config = dict(
    hidden_act='tanh_gelu',
    norm='layernorm',
    norm_eps=1e-05,
    positions='rope',
    qk_norm=False,
    init_std_qkv=0.0197,
    init_std_down=0.00291,
    decay_shape='linear',
    max_seq_len=128,
    doc_mask=True,
    max_steps=3740,
)
Each number is 128 + 24 x the weight over its row's rms, rounded and kept within 0 to 255. Layers, rows and columns count from 0. Numbers have three digits each. The size before them is the row's rms in percent of the matrix's.

# layer 2 MLP up, 640x160, rms 0.25, rows 427-599, columns 0-79
100:103110169141132138100128112170125128158164069150099096125121129122121093158133115129094102138134151114091131137141153131128117149130109125151132149154151089110107160093109112157123180107120145112163149123103123103120139133142171129102138160
105:123132122088124094114155124110096108169105122088145140139144134147137129101136141111139138126119129133111098115152126124152149136144091136089097167193133144127108152145140115126139113131123099086107172144130130153114128111152150045195105112
104:134142087135114124102121120122073142123097129111124157118126132121147112134095139145115140155169136140098168073125155116172160131126145120104164165113158096138122105146127162075144116139136112130124142142102175134155130147192140144160088158
097:124150155154135100130150140150088161144104117127116122086158138129117119125129127114097138138149120109130152122179126133126139097173140127121118097114131110120083140077118143125118152150136125064123133111143153139130149135147133092127120109
099:114138137118107122128118061118106152104127096145106103068098116074107098172120122131086135149149130107151166136123122154127197090143124122131111135115153114136083145111129129132112123158102116129110124133122125112125128133116112145135114130
100:153151115159122073117161113181132146136150105149127126108103108124138134123112148133147114118137155156108093140093122112144104138096099133136145149127131165127133139119111111078138134134113183104149130117135168126123109108161148125163110126
104:101097098125144131141164104145175150128123133123118083113148103175160125103121169155142135132116121098125133100125133076133117180117094134130118122150111136145157136177112121110114108149080075113115155116128118147146126106116115099136147083
102:085156134104111139118148131126127102125110163160126147131147092105108124140116124125122122105113131091130132122117129164126073131111142117110162124137154125130101112116141113176114140135131169099119157178111138180140109114121112122162140113
108:131148110109128158149153162136119166089107139106115141113094137120101130128130080139135122124164102131131074122114096129114132163107121139138126159136121121133124097083112085146130118108180121116111073128114114158124125087162135147166111121
099:066140168115150116141135112121104117133167136102119153116166151095081109110118075099113118103131200095148101149097130149092098109138135138114137120100150164137083145115080121133137162128149152122114115119136112166109164120110113128164117133
104:160167132134106120122127146151117164152170119135090064158104157137139079115109100152145130168094152162113130098134132159128137157117153153136128137129137124113061101125107103148124120140159134155083139102113155141106123114131130105125130134
101:132144120134119161149095138153099085164147103105109170130124103166142123128147189117101142145121174127133129139171156149131152075102135142128158135134128160125125146157091132123158147132164160120103095164123121128135144140120108112111091126
089:137107133176111157116087118172186128107131097100144130116149096117114121107138160133101134135110083137173096110107121123091105159124127166100119099126100145106148113146104107141145089138122089115089126127112113101151139180141117085127089150
102:121127130134119124132147117141106156090167135126119126127149136138086082147129130116100162130117150124090133111129150141115101100108150137069146169111083061172144138148174126134167109136148143138117109122144175120124151155148181123098122115
103:087096130091102142163132130103130176103096133152137099150105149077139151126071139132143120083127151119110117151130091170149103108107148125164133132140121105137115172128115139103142137128134115078154143151198128140164132116111126110143175081
092:122114148120151136120084143126141156132135117178180153118100117111143122111125173154111110143143127123133145091117171121103129141114093152144108147160134117075120122127133157085149129124106130142141109095160151128135114123111117137140125109
095:166119142074125153095129063131142174130110140125096119120134099166149117152156114117143137114133156156080129119151113160093120110123121110105132082134099144135137133137133119119149101124147167155125131129108121110122091097128121121118151140
102:149133079149143122179104114159120125140128126184099174147125124142080144131105126083084120122154098099080122163149117104144149130127135131121074158114181119141161152129127115125110120120129127096137130093158132110102113174099175153123146126
098:127135127125122111127134122158160097129159123120131069139124124105115081136123093122133117159136117139152126155098108148116133126150120112127074113144143144120120130114115109123139075122104137133115138118150192162122138086132156066159124156
103:149095126093139165115095150165150082132122161063128118124129149095179121114137135122110179131145104147151158118138112077146102103120106148137154115147131147131053130145138138151093103132096129112173120115136106116120140128156104082111146137
099:149114116154143123126099145171118132085113122142135124125162108130093104133123120137142067126166133139089107123173121132117117116137118129151144105135089099148106149091142117130095166135102125118127054144114115144160123080132142125140089107
103:152100134173102119094128138114148144109121124116149134122156113084139112080171134099110148126151093130125113111106119125116169139148145173084112178125158087138102129124134128134146108082140119158108129111099077165131111140089153082099097152
100:144106141131154148150129130150110138144112134123093132129072127135099176087125114099153185108116132089154089115104145094164170133152162129104113085124130129104175132100138142156141113120120131109068112122131169119111150102139095135144176123
095:136134110083137170122120113137118108157153129128120123120112133145106104151160169104183158130164150073136144101131151132167143152135106146123165141095081128121094099108144132179164135126191135132110108163127097126125137126103146110138119140
105:089143105170139157164175101096137142154140141121097140136131111081191117171109126107113084113131093129130133111113115114106158140120160081107145129126143173152131106165115114107123128169105144143164148090165115115110184169145132133125100161
096:138140113104102139123136128133144116091122106147127153127155126112116161132106092148098134128155166153152159132162099116129128140146122172155142131117153153120154153116150147124154119119146084115105131068109130116108160152142136097192171116
102:177155117102100124105134087088141132123078155113121104078110127145083111136133160137121149113129106156102130140140118133182132150145117145141128118151085147142116119131134150110172111083134118111106117133137130141162134140182100160141156117
095:125132125154078131142119153134127120125140110134148110146124167129079114098116117081137123133133186086146101128111123161088114117161126162126135111132160157156124128130115151126129175111143102086139159140110125111163112111134113145128119148
093:135082118160087154111110149147124127148157197101192135143167113168114131100126142125131133148161132120162110120114170115129119103099124126144086140100153113076125147120169144109153101149104132098064093143130109100120138125140143139090134126
090:113106154118144122099119186102099112122162132128092140114116105140146165164125117132124114113159143154095136133130116091176179104130120105090135121125115169110111178124142146093100117127128120132129160138138138126154136111116111143154101103
101:100178120144137152121137135107143130107090149119101136122150136130101137133150134185091156128156133124140098068117138122156147117153120138153174128072114126139142142170143092155129130127172170153126144122102117120150144088095188135159151116
101:114147123122135145106120134116133128142130142159109093136154110137116180166136117150147113124142093124125133127119126132102128116107119122161189136111093120112143153141093102132165108146097123157115123101158126164169149144152110128135128134
088:082131149153105087122139167092130124141155132128125123138146092110128111104114140134138161109134095177124123119124118161124126137126129132109151133171116114125133133165168166123161119102137138094119106152130043101114145118116107126093130144
106:115146126156124165122110166148077153123151148119114127130154158130153097136112114120114130142113092134116163134166105147104123113113123105102120142132097100115139099120143176088134129145117130133106125092180114121163141120153165140117110142
104:134133090119103152142099151127138108121084158108143141110123097149146180119098173130157115136118136118119195132076074165147122119118114157141142116111126142087134167159100130169151119140132129129152143114136097118097138082115083170131113147
099:153094114093136099122127127135103159116147122140137157125115069135122123119163150069070157118140118162103161148152159121151161130079131131087133127119142133090134174152125119105143119168126128152086129111080092118151117119129126128210102136
106:148137166132139121104103133115106154118128141156128134081171102130107140133083142117135120140141133091098136106119123092128150098131113129177156159144165162143117122111159124062102160138138123126097107113086156172131155176097149139151141098
092:136134113126125191128125119142086145115130148132140113128127154118133165136123131105116129134119143152125139120166162119123123145152139169168107150127121104117098166116130087078146143111146117121105157135139113160089103103112163141173091108
109:118112091150099146106129099118117123140103155187125140114128141088103107171118081129123111097139171115104141074134157116203134057117135144123139176105114119127146117126094124087098128123130154080121154143152156150135107088117129120086162120
107:153149119143118113097127073108153072132147159124095105115136124104180120179135158097159139124149140153118135147130124104130119139107143136160142098110159162150116140107083126138078087141137145124149144138137121171106129111101140131112133084
098:114140131121071169119164145112129098113097152117140159115172157142126158140109127117073119119169115170136133103068161096137149149121137162079125116131109129161118134163086111103081131138132137097082115145156115165145143102140135127155124119
096:126124118170127087105152123108141128142093133136115152112117171165096114108090142146175133104113112116144143118111104150075082153153133123180135092100129121158142121089150116111122135129090112178119092124095134091159168121169125111133167130
106:118105131130108129137133102109136088136171108131133137110145152165119155153126108144112126152145086118124133132133113160104127090136122139124141133101096128182086116161158134162124133146116156138153181169119128124133140158137142124123081122
094:122129141124113094128070116110140126093086136136121153116123141134152145103123159116123118126136101100177154148102143132105134147153155161132114148141123100127159110141133132117124122120139127113120148107116150075115124141109133105131116180
098:099126132150106164148132175134078130153133135140166213096153137109151086120158129132119115104141134157123138116097123154145114116171112096105109126140090147130143125114138123105115130162164151096097099186136149094087124124121093107118141164
097:124082169203076093136111134071160127151107169153106163133102156143125148130085123144129105075123095085107141120134146121168130138175146152093160155173152130140128127135125145120111138080132128122125076137130127160135120085128107155111137102
110:147130104108173132148154094127147107124132176153115123166076115114114114147114109096183107106143123114149124130070143104138188129155137098118147134113123106117113116096183111146132144141094083126177152151134154134108141108127164114139130118
104:073125136147106125104107131116132192141119107134142138132120150136136133129139101118156131162109124131140150154151132120098138103124149126128126128156130134151118144088146069141134114197111113126095141135159098105106108072094098110138139142
108:136133135129151123118167123105118149130111156154099164084119139164126166136142104137095178165123110082119126102087126161096128164142145138136152139086149117110149128103160105097107144125156136119106106097156144094162152150114160146114118064
098:123193118104152139122141110149106092141121106123139175123139107111140144095128132087118121132131104134112096145122117134127156099163145119089110145152097086123103118100188159104123170102126127141122119103177103112108155166157198101168159107
095:166128110105075143181134152122117117120131191125116137136143126148116128112102153165157107096114124088096137142146115133170138125130106114178158117126095076087145099157118126104138166115094139111133126123143129139110168136148174131146115149
104:092144110110117094132126120156099150079144144181162128149158132076131112134099141096139100137118113117150104086133127128119125087107147136135150121168155134116124145122124121143142134113104166111166146114106132091145116135083107146169083110
104:113146105093109140128097118135127175136142095122168143178148107128140113088179120119116163141193138082131106149054109115145142109112176121172123141139097111129133125076149132107119137099107150133130127147177108107158124091145130104140165100
100:094154176104126114097086117121178142153120133120142164142116141113141144114190088091143151153114122113121154100100120099145131110080146126153142113168128134152124157113146076152126097106118128151100145115153152110094092139121110094122114157
089:121119138125116097157121120104146122144096140086133099125104117082123126119137121167129149094088153099162138110117121149089159096158082164136121099127131130130151130130147126129125141147147106140140110146180132139081115107115107144128112167
100:091150128115128100159087160081173132135144141133097121153161127107131132152129125083158153081148137111100108168110132142125114127099100150098152101149179130114127119155116171088184142153122132094119142141124117132092087134150105110139140102
095:140125127120120145117146178144112175120143132101120139138115080132128125113118167098138103166137179140090100153142154130091130117168103106135117114120128120138128097128111115126121131137145184133120108099097136091110155150143116113153106142
105:114128158118127127118108122109137173119125095130146137187139163138106158155105180102141107105125122132097129120170182123156160158127101101112136151183137137101128107118126142121093188142107150134138142131119116116132098145107150135124132125
104:111141137117084146123117129111128128127142128093159105163149126114110113154099151120159138104088139136139158146113120121128140100116145145142106166110070106156137165102150096171146138095120141146159127125142099150128106106138128091140152150
106:094088118138122096159100143112123140088126159139101099146116103137159112167133164173117145154134089131131148125142169144101137180128092129161121124127121132121131144147151096115151110091132140157101115106143098138107129112097170155194150120
099:139163084117099116131145139114137151142118188139141125161121138137104149121098142128117113112108096132157104116117130151187141141127199127155144179115116126114100127113121136130143136121116132157098081156127155100129150113154136111133103153
103:124146126104114134128140097068108086153113074139122142139165097099111128149142145136141112148172136096145127113130117143147124101154144091140090103122116150098103095114140088156139139146126115147109104137106158133122137124126108128092158076
096:123131090156118141140148119120146104113147114128134159134118131188126118179083102137162088132140150100145096144101105110106184126115142123097128098139119095114123097113148123143156115128088125083096095135135105073157158142115118148133112112
095:135110115136125135089156142161142143161139160121108130137170118146137134146111105124092160103138124142071178142105157127148098137121139141136104089112107074114100123134148128137160138050133173166122147095114109125145143113124104092129136125
103:098146149180104128100116122147144157136092172129125127141130096127089148098116100132111177131102133109103122136128134155069125141105134103101138130121148095111069134136105158109092106111151158132145119121177149104122159145101121104162173156
108:129125137129116121124131129136177098148099152156098132163098069157131154114148165119144124113147156157114142120116147159119064100095122155132124167114064154152115160113096113108117113157165111136114128138131141142125122089132145131118187119
098:136154148153095148162104116122114120161090155116121156156141101118140091126116149127152128147137100114159099144129160145178103118125092136143142074165128119121117152128087142118121130099103089095118136103152161108119120152126106172105098092
103:097115118112102166146102137146100104132126150116110128117120094104086112100132150162125118149125154116071176141126179119098111128116107152126120113078126128104093101183179143174137145108148164109123162131167156152124151144177125137085106141
095:103164091121135117148143098139117167169116120134090168128127152136080150149102110152100135142120163118133105141089112121136128129166140098128106108134137170166157144126130104120088113129120141128118130105149126115129168121121112137127145125
110:122137128149126174153154136128073115076105136135092139140164144126104093131128151122118115157108116178147134073146183154136125108130170148120149115158152117086137129125157114161145106143141142133119168164142105102123099154154134075133137106
097:101124148088124103123163160117131162125123117125086152152095151157117120110156064148132116122154080072130126132114125111154132157073151157093154097105164117188134123130153118112125125109120109093135128169139174092132112132104134119137146114
099:137153131132125120185144122133083115130142106149156171122143115098136109109109099143176105136126139137144129109148145118126090129114130158112148126124073094131111189151135137110138119157102141147158151135061120149126092126118118110070152126
107:068109152110142114131138136104109126132110152147143108141177116092121129123100122150119185130155141126114143110107145147145167103133133122152100108186141162117145119096133142132118157102117123120147132153148144100159097142079148116162133109
102:101137092183129113122133121123091133090067114097150118107148112112093159155091115148134148130122157177121140156104143177102109092100079153133077102155105108173124148137132171138152131173143121098148141132153161116150109144089090127133125131
095:119151149088128117097097127125103060120120113154141167162143121156102144143128115113162118183115114155114165108101120139168107131096144100155150132151157149114129116094130136084126125137147161149131134120133115118127097100182127152137135140
103:098202120140155109097117098109172114128109156155188125110102101125147115175138150125024132144120144138136133110123114133123142132099145091120124065159100145130121111145144137111131137132111153122111097147149091099109116105133128161117124116
100:145133141091078175139153141144151112167121141095168117170162095140158094099165112178174152143131127127159160135117133101139100096129089140115136139145169096118130138113129107155130135104158113096097154163150112142105132157124106113141107109
099:096092140126093128111106135146135145123115113113129141121112117170153165136152153182117129115119145150121140145136118106088117161131110164120106163153145089137186164097119115155123156145161122152129160117137134129106141124123126155137121117
101:130128133149086140049121121113161082108111069136095133142194105095072129142104141141151107152139147115131146115084139154112116126076151131132110175122116156164144128112143116164139173170123138129150143129141162126115128145102118139114157124
098:138135157122133102143183131149164147138160124097105091145062132155170106108140155139139104144144141193115089130145126115102119142125125145165111136127079125153159154111166069115127115148096131138154140144139148112121098090136180140154119153
097:180126141150100090133112136132131125106085156122099139141153136103080111102113098093136137138125141128137127124146198091152122110133124164109092113121123146155140188141189136137125153096157143092120121101125152106099151097135119087154110141
095:140162129193140166114100142152139135162148126075136166130127092133135178146106132132098136122164152114121114157157106148159128115135070112135133093121123079137135146115129151132107136084140072159109111094114101065088136137103107114179136139
104:152154125117159118079114108110153106149165109136153127114136142164117114162086152173154130126104161116129112154120135182152093094151145132147164136144163126135096166131094199112109135170143128119117159097124152106131133169123125135128132144
104:073128083108132107124119096101081118153144148079106127158124110180118097127123147077094109117144116106138129166149138143138133124133107125132129171121091172179110129127167144121122110153157147113116091148105141176110125110146108058156124123
097:094177126130159135128088131116105167133115114111122146166155148105156141073126109133123154136161157125164081100084123130108151098144133090086063134113120123123157079167124125116098149159143169133149116068137152153115090121141149156144174141
103:141099125122137125133120147176141182153198113132154152182102142119131129133116116152126135119115146123139122133145097134122131091125154189129103141125152132118177109119130155110092128143125138121109143131085128149133104165135140177116117120
112:105129144093153160171112133126138147120131120130134134140150109130169116103155118155134126097132124144131111139076167128139170116164148113155126148115118102135126148129138138104150116099080136120104121133129158177098085112104137151070131150
091:135098158115088099151128104126113137142118149100131107100145118111185096151140125138119170139137130121113099115120130146095070124109097134110118178151143155129160109141109164123153157106163107104113154123108185150122130133127161118152106135
096:115126120127104137116151123128137137113104144131113118120113105106106123109093135129154162171177139152171126129125117168134132106174122133124111075150147151177124108072132125117079166089183108076134170179138098106123123113099182077110139131
101:132122145104156121091147148106148120177175158085101106128185084123151145141125141117150127106143104140175112125158161118161090138134105105148137129133135151157189155148178131099128153130098107130140113120111138128147093081104111128096130158
098:143140166145107195105113115114110147132166120143128113115165128187142110130137079080129106144135110137120137120110122105146175088157132100107185141104081152142119151109131142143147136104143161137185121115179135108121144127155133139144113147
100:087142140137082103085121144131108118161105139105162103095163189127134134124122133147112117126100146147131136142137140123148118096095108128099163140117130093125143103138135147118104135155133174129109091136121139146177112140167104161135165120
103:132104125146138137128108119114152080124158126137095116133133146161125144135101138143142155115169103165127178146113192127146126117144155178139122147132144124197170117113121115119177160109116101099120176138140083092123152165116110098094130140
113:120126141178140126159119118125110188125111147143134147142122141120151096098187146132157139109095153124162123110076128106093177112166134123148154150114133132106096118147154127135111118136069135122131114096131162131083134143108109134114174165
101:135118149104086135164173124138116149117146118095154169109106160149122089104133104170100139125117178095127109092164114121102133124108116134105156139139115117108156154143100118129132163142129106133120167122172145133118134147117121093186133144
096:142133112143070173142121106105179161171118097106098083133114151104142150142123121160109113181138079137134114129126130074125127117127109118150126160136161133174104114160118117115164153127124134117183169111118157143149148121110104140077122141
094:129172130139146093120123095163131160102157185104079154086089166114148114092124115125091149153123144129129115162122106111131146095130128160115149159112141150103156176123151112141123150158172119124082158133103113127142142162125132112111087148
095:154116067107107160097123112110114147111177152137150107124148165138133097120125136133179174105136128178110152090089136128130124106136130093159142157116140122162145109146126129120119131103152098141103156119096112122087169135144157087104160114
095:110145176163090139100118147108089127156123133108130095101140150114130126115123138144102129132122114137122153099145131104151162084138122139126128119137112123181111121125104136134123136138085154122173165082140129091088181111104141115111150124
095:155118130174155123116122152091132113097158123155140103096105141107183149090075149116133097119113161119092130131119098109132133118172148117145125126177155133152139125149133132083144110112074137136134113146098138112147152171117130137116121155
101:112147105144109130128105139120096138140173096132144169099186127087126101106106115091119139128088091158096139106109112095119160116148127119112131088134126090114153155108159130146172133115149093100122145147125163069153164103170179095133126159
105:146127138122111152074123133102147125176160164116124108111115135096123103100132148118131098133146121128133123198136134120094139083142121094152106108134153163137167128138142114145166111131128098151124107117126140152146111127153104144164138106
099:135123176114142088157108112141150134111129145103192133142122158155097127090130125097138124102106147116127118144128077159147116105107111166106136142146144103148132127135136144143123165150132132135102092163091097116146102103171127102144180123
106:143150097142144137176093114146083141122093165136117132128107099085122110100138097105106124115124145155128120122111100161105125115145151137178152126117160079129116164095139177145174124110103158132106150125099125093142097138096114148136139133
099:122146174105116121138137158088151103151120115147120152144114116118110170146127149132143131106052077126139153069113108137115097123140112190151127119152144095143095126127129105132144123132138141141056136132112113114110110135096171102137137163
106:093132082103120150165140156138144113123077137159095155154118077097093186128144123117132106116101148104100126111140091103083126115108114164103133159113113135098125083137143106130145136090142134116137161135117134135145097152123121104135114134
103:121105111182103141131139099112098099085130132085127146115116106078149154103160156095144170153117126199158149106171137143149139127143159132079112155158091107114121120137115111154142125142154133106119115153129125150187144134109107142141127131
107:087103190104106105083185112073114123179115156124142126180119172120096108132130131113119137137166135133113118090138090105145165177103110119146103128116144125116122176092109125119146135111133118103120124152087182119132130154132092200108117120
097:101100096133146133074121163157145096126105129121065117170141140177128104126126083128119096132131132148091125095112119145201136115112138148096106114141139135117103137122138069094123135111131115124107106136101143130117136117175130119117125138
096:144110133121157142097081071085147147130095136130125107150143119132123149146176096127157111147125100106135088119112141121168087148097110135105177131132124166155105184138145148145132084113120127154138126142116144103115130135105119141142100119
097:123160121165102153134149155157135111132109086101138121102133175127153092159146146147128112153152117136113161108114150163154075129139153109145141110107111144109117141124135182110118134141156129095085150102097125099081132134077120156134158174
092:153093115168082104100119138134093140144140129139132145128112140133164143129123129158123152156127153118133098101119102187103123184105104145148154120136082119092121107134142142091119126107153160144073120150103125135102142077190135140162137138
101:153147078133174160140120151140135112101147164119074147110131107141153140107156142111105103114130103121150151126132159142127116092136104108142105128126145131116094158151154119079126182111150102077163130140120136139181102153137121114111166127
104:118163143105117125164140123123155101155080112133094098113139155126102152142118136157200122178102087133127098088115124130140098121140163137165155121111135105130144127102117103104083130101128126139128109141132135120117138129119176107160135146
114:120151134139115148125079136105108072115154118124102135149173107112139128096149152137125123117141116156102126160130128106156075140152156110113122129123157116119116133121179162116106150147130120128149085129107148144125140088098113100140171129
100:148103123149117112129115140117115141125105151110169112125108157127113170126158109129111116146104114129093116110151175098093114083139150139151097158153085153158137139123091113116105091136130119148146139098103140112150150124117130140114085108
108:108133148140145168107106119106105118152176116156090142172083144154128138129101121149101147175141119152135136145138106098143131135137128157097146122139141160071110120122146101132114140095115081092160138134112123146125114126144144134140113145
105:079143132141106126148176098109143142083135165153148141135102150174145125132139121099133143142105099116152139151094134118133132147142100146131117144175163139125145109107167100127162169128098120142136136102105139133107108109164142113134103148
095:084153129115164133123112160098137104121147116146111173121157094125142169131142143134103122082134148118075149094203108157094148130124126136131103114135159131123128134125109157107122141137090094098138175117141104109136137095143119118156130127
099:122156057168128125158134106139076100112136097143136113138156113108088170140120150131180103136135147147126112146123116153146152148118172139171123130126141107130125114145172110116093067083156132143137103070106097098156119127107106142073143102
103:145121117136092114094141113127162149137138142138143146118182127105138114131147144133098165105111106158072112162128152137130168094122135138167097168126097168112108164102106117159170127167140134067142097165154125137143105122117140113180121134
096:134114091081132106137148141125095134135140181105100110168129137136138097147073137122118136115148149113148102132122120131114111112168114134116132137121155142140145160098178170134176113146150132099146126123145154103083097164136142124146116121
102:158160074121126159132139113143118156121133142113139099122143123109133120115151125144165176160146126140122119124114099102119156117091171081110110140147117099148116143141118101157166146111135115109134157129147121083075109119147152132112107108
104:145162101167099149111192139111133144117124100145128130148119124151143131154144151131089121185096119100149134135078100129080124116147153121138104067123138130101119138112153171117098121186156138093137140122073145146135115118120155162135138111
096:192124130138170118133100102165178123123150146098123129178099131146129107123144105125105147106116157114165107158143120121184120133098139146136136144130114129153122111156139062094153141128096158128122127143150112077102133081121137119104138136
100:136147146152104167160109093116068127104105118100100133114088138131137086118108077081143142114133160112153131099103116104111071145124161168119127107133179167128113134137131127154142138097113153147136171142143150124142121150103160152110090148
103:147118090136097147144090107135109101122177145161117155149176081124097111090130140121131094169120108129117178146083097128144136170098092127091147136136092150125157180122115143172101128112123148109165143147113119126134112107170124120146122180
102:125132123114090132121123112109131127102116153126104177147110123099119157074165123090080153153113147099116160113163100157109132152119149145133158120137155158125153148128101151148167136126119117152108095123148107166118085151165149131107166143
096:116140142105135180143135132160134091145145111164133112136108151121133154183133134153122151094086119100141129099175121117129146103129155164172137108139120149136101145114152124150148093119094136154133129115142149114136162133170090079169132137
106:132144090096139161138170130145140135164147141097159096065161137131099117170103174133131142140115093147117166124141135121116117126149120152135153154152097192117085125125108160119114135104148135095078103107156143146139160131117133077127150147
107:094097134150112119134089095090087117126146100127125129112133121107133139121161146108106092123167140115110095158084164143121105121112126097135101179139110166174110116079129149124085122107141144144101140154159154128156140109086202095121141150
101:130127087157126103168171161083144134126123135135181106114136088123154161140128140164139117140150129138107110151108146158140112133172120140126154118173129134148113124115117072104144128084140127159111141087146124136137134130107122124143155128
093:104166105140125100135125171113086129094145124113135114087167125158129129134148130162144134172126129142118158167095144116134164140134071147189154034120115136149127152119134133165146111111103141135132150093183148144105118168122104133138156133
104:150130126144074161177108131108124127106138116094134116125113132127134115121162155114132149152107120131178161110114181104102104121095137146151140140110107144108164150106091129174141126105081111144137139096137140129099160158133155088109127101
096:136128080119162108130103100133110125116151135127142117091123161107142113057135134147138111123139093135115088109120139109125116149173142133178123141144138137158152136166133109158121122107170102159101172146104094128129088085128122138089137154
094:135104100124140160074120113139149100116097120126098120161157117141146149100145122094125170122134124146125101134130138140090191093159116119111193148115165129104098110170141139160147110160122161131137131139122166089163137122151099116135110134
100:106103089123153165164119150134133090146127118118095159092152178054102135121169103131178137136125119155151141136148117132096119121132087136128138149163166118142167165141129154169128138099147164170145162165134134130146100146125130149143131114
102:137160145127102133102132095146094122123107149109145149117151131160126120106124135098094094126141087071120094118147136126161145141162093130118136131139111109142140130123107124104156140090103139118143077129099143141125145147183178137108169073
108:152128145133140096112118135147159131137138140154142146139125100124128156107106132074147211153159086074117162157145131096120150115112128164158141131131133101134085132114125139145100103089136068137115126107174136119094169085177143153111106115
105:115157088116109157106088089137165109119152146144087136140161110106170138114141163130099106167108169113097083137118110134114131127140088135151134090109131140112146147143117124137138109128142139084116112125143092130102121138125164110144095163
105:069111169129105129139113106138129123138132103135121119106166105139167083152164121113098157105150101066124112125139106147140146157141156116094123167131150097134143137150130116064126116165120101132109145068120113087117161129147154147099157094
093:159135137139107141153102081121123122126157143146158129139124104118134152135129118139180137166151151164117135106139167137160118122155113096180105110153106115122122092146123100085110130102126098127139134087115143125137145135152117114126165147
095:112111127095139133132182077145118148126145123094133106093141139088092157140159164159137153156163096134123118114099120103169120120140127141119123120148181138158122141172105118140100114108141156122114071124127092114118094136142166140124084155
098:142136187150140140145109158135146129143154163125089121123142112137141130127125134133115071093152130137143090170111138170133108138099144075158142133133121115145132094111122134137115133120112093076147133085147104140123104130103161138130141146
100:166127100139090121119101147088150120123128138111119146128107079140126107165115106147114133155142133131134131094144083175119134128082125163113138137102128092102122146090122120149120119121124098112154113146142152158155152112100146114119187161
103:158130119160147174157145130136139148107133188150104165173110182159091108117106143122139131132114135125104131117104146160172096127132125126128124136122146112144101144151163124135157135115159127153101115115109090101106116116146115155077104177
095:078132175101108132109145075147155140122110131117149134133177128103122118132108119170101100125170103139162125120165139107122126127114176099139120095121116083123121112145139125187154144161123130120129083127165129127152107113115128174118094140
088:134118156080148134146088146100136152092135115097101118117151136154120147140135116110128115096150152110103171101153138140137098159154119101133096128135186151116147122148131144111103123121133131115101121144108121131116151132108116083163164107
102:096137121086136146135101152140162095152164132104124129104095105153109115168078139160100108158071123129112125128117151141142115149122073158106133097108125101166211129136136154141115116124137118157109138163136126134123122094078086125125120139
103:094146116105128116119153108143145116114132145163152122090117129100154108117127119137140134109130121111107128120129163155139115103117090178143191120089149164132114117153129129120134186119134161148147104154131119114113070154128116105150134154
090:112097134078124124156136102100144159112105129106085139139177117084153101116159127113070162139106116135177112132149131130137159127112129158114140107184140139112141111141159122109108169116121147089139178110112122145127109151130150125123105123
101:125092099137145107170137145142104100138135196082145122162119108149106133090115133125132120108142132157136167166121150168131166090110099114123154112120105135119159146099104100125118118083129115134118120154115109129117125064160165113095132140
104:135193115102145117132127089122152105179132119124106106154153124136088181090167124085138125122124131123108133103140109171107149121129149142120150130131125107104154147157148183078094110112125171163171112107136104104133117132137163164168141094
096:137100086123148154133101157130112110122123161139132119147107146114126103111124097170138149118136132142113069107149157172114153163121074174143163140136149114121136126106161094133082156096105170155153127103117107068103168131134175096115130125
092:118109157134157179105132121182136126111156127152126159104142123142118156154084133111207156159118112123090116103135150127145108126144143131126090149179108107133145108113128152106129121131121138107124121129104106126126167081129165090132099164
105:165108130130084174139131170131116122150107135143142128129119107077130165170159128090169175145115121132093162134078118133157131129093150127124144074110137103148100138127143159142110133118166148097150157120128143137098110163086154064166122102
095:141127174107117118100159110142106107139129166138138128115146104152134136088127127092115108121121173154111070135132132131091091086132118147155158115136086107109129146125137106156131109130102117084123106104082115111116143126127142117149107098
097:124142140156115120102163104131142115069086112112127120089160122151151132136086143095132149116139088150111133149111143153126100142146072115143113133110141096154117100138115126113106159108131186138135125103153143131124142132135133145093163140
097:116160105130149154109091132102075134148114124153104135092156133145114165117176138186127105091176107139116135140138145095131140123087118096155120145128127135131111126109202142074148143126107146110101109119125159135104126176127092098113152119
102:135117107149080149108081105122129169117127117112104152136157136125081093126104131167131149170131100124109137097121111105152103121140132137112119161122140156087137123127112130175130131116133162114116117120055153102111124107132154199115159126
103:114130154149146094122141148177202132150130100160132141097146111098120159171165148158108098125139134136145123131109077117108156177138179106132139094109094085160140118106101157106183158100138141152150131105127114121091132112138138113103136114
100:147133104121117149163166148093150136124095150119137111121102088094115135129155143118070118163155095087119101137138105165086122116165114135133102150135112146119129110141164089125166109097091139137139139091132116138083132137134119129180175108
107:153180137150103092102146104115096104129137092144138093073144135145112130089122132104134120102100100117118142099113139124121138121109141145156140165131136121156107143102175117130077131108143074107103131115115101108176133122135143133119141112
106:115129113148094158121110107138122130127156107135142156181130127127134195150146145122155141140170076124132078133150129116130077099151178112076114097128171159123133128178135107139050109127123114083159127098101099156097129096134169095124107139
095:123104115154132122111102173113155134173141172168080168063098148135120093131123156149125105139131101145108092109147199162164150117152099129137127179134109119143114138141143122151120116125146104141121134130156130148105099172160065132093154105
110:145128122136140065148095165128097143115062148104100160117156076112091122144146134143141126099170149151105140119102155166155140111095124113124149133113166154141146121159136119148101126110110150101115106110085119150077123131115117121110117161
095:122098121111145164106133150091099112120117094167115109157114138093098167139093132131134099148126061105180097157135160118120097099117163084148122160099129120170149151136129138147126128151125120137099138159102173137138140149117093091142129122
104:123102117108128140170140148144115103096129124147152115131123134103089117108130093162152095164116156144177142093088150147107115134147123116111122136156112111136152123073137160115164129139134155056103157104170181135096158120102112150138132156
099:107071123096102110113136109095132100101133110099127131094103120133121144151145086151155180157149125156170139170124118103127112130140098125084146111137114120105153134105124167104156145111129119097124156105115169156124137122122181097067106178
097:114126113165138142116073183141179110103155133148137157123111144082129120095135145149145128103109094161140116048133094093105141198137176152098143138120157113076136116113158117107120141137143146133145160158154142164156108105134130103112077178
097:128124128172133103095144121130131131164099123114147129161132122148110123136112124120145100104117108105125137151127093125129119105095093136131155133151179132114127126111123142124123113111150140070094147153057107132101097188142124109140123109
096:121074130144150185130119165157175131119115106143121107164174167055133081102106152132143207123098156143110118079114137117123124058143164118126111082079093132126167149165136158099120155147135121147148120116146119137145116133155119128109145137
109:125128152121094090119098147132176110151122096063122170122122073143135145111139138159136143117094137125127110119090117158169109122153184179158098116164115087129143144134135137132171092132119122135113137144117127123114133113140148132110112148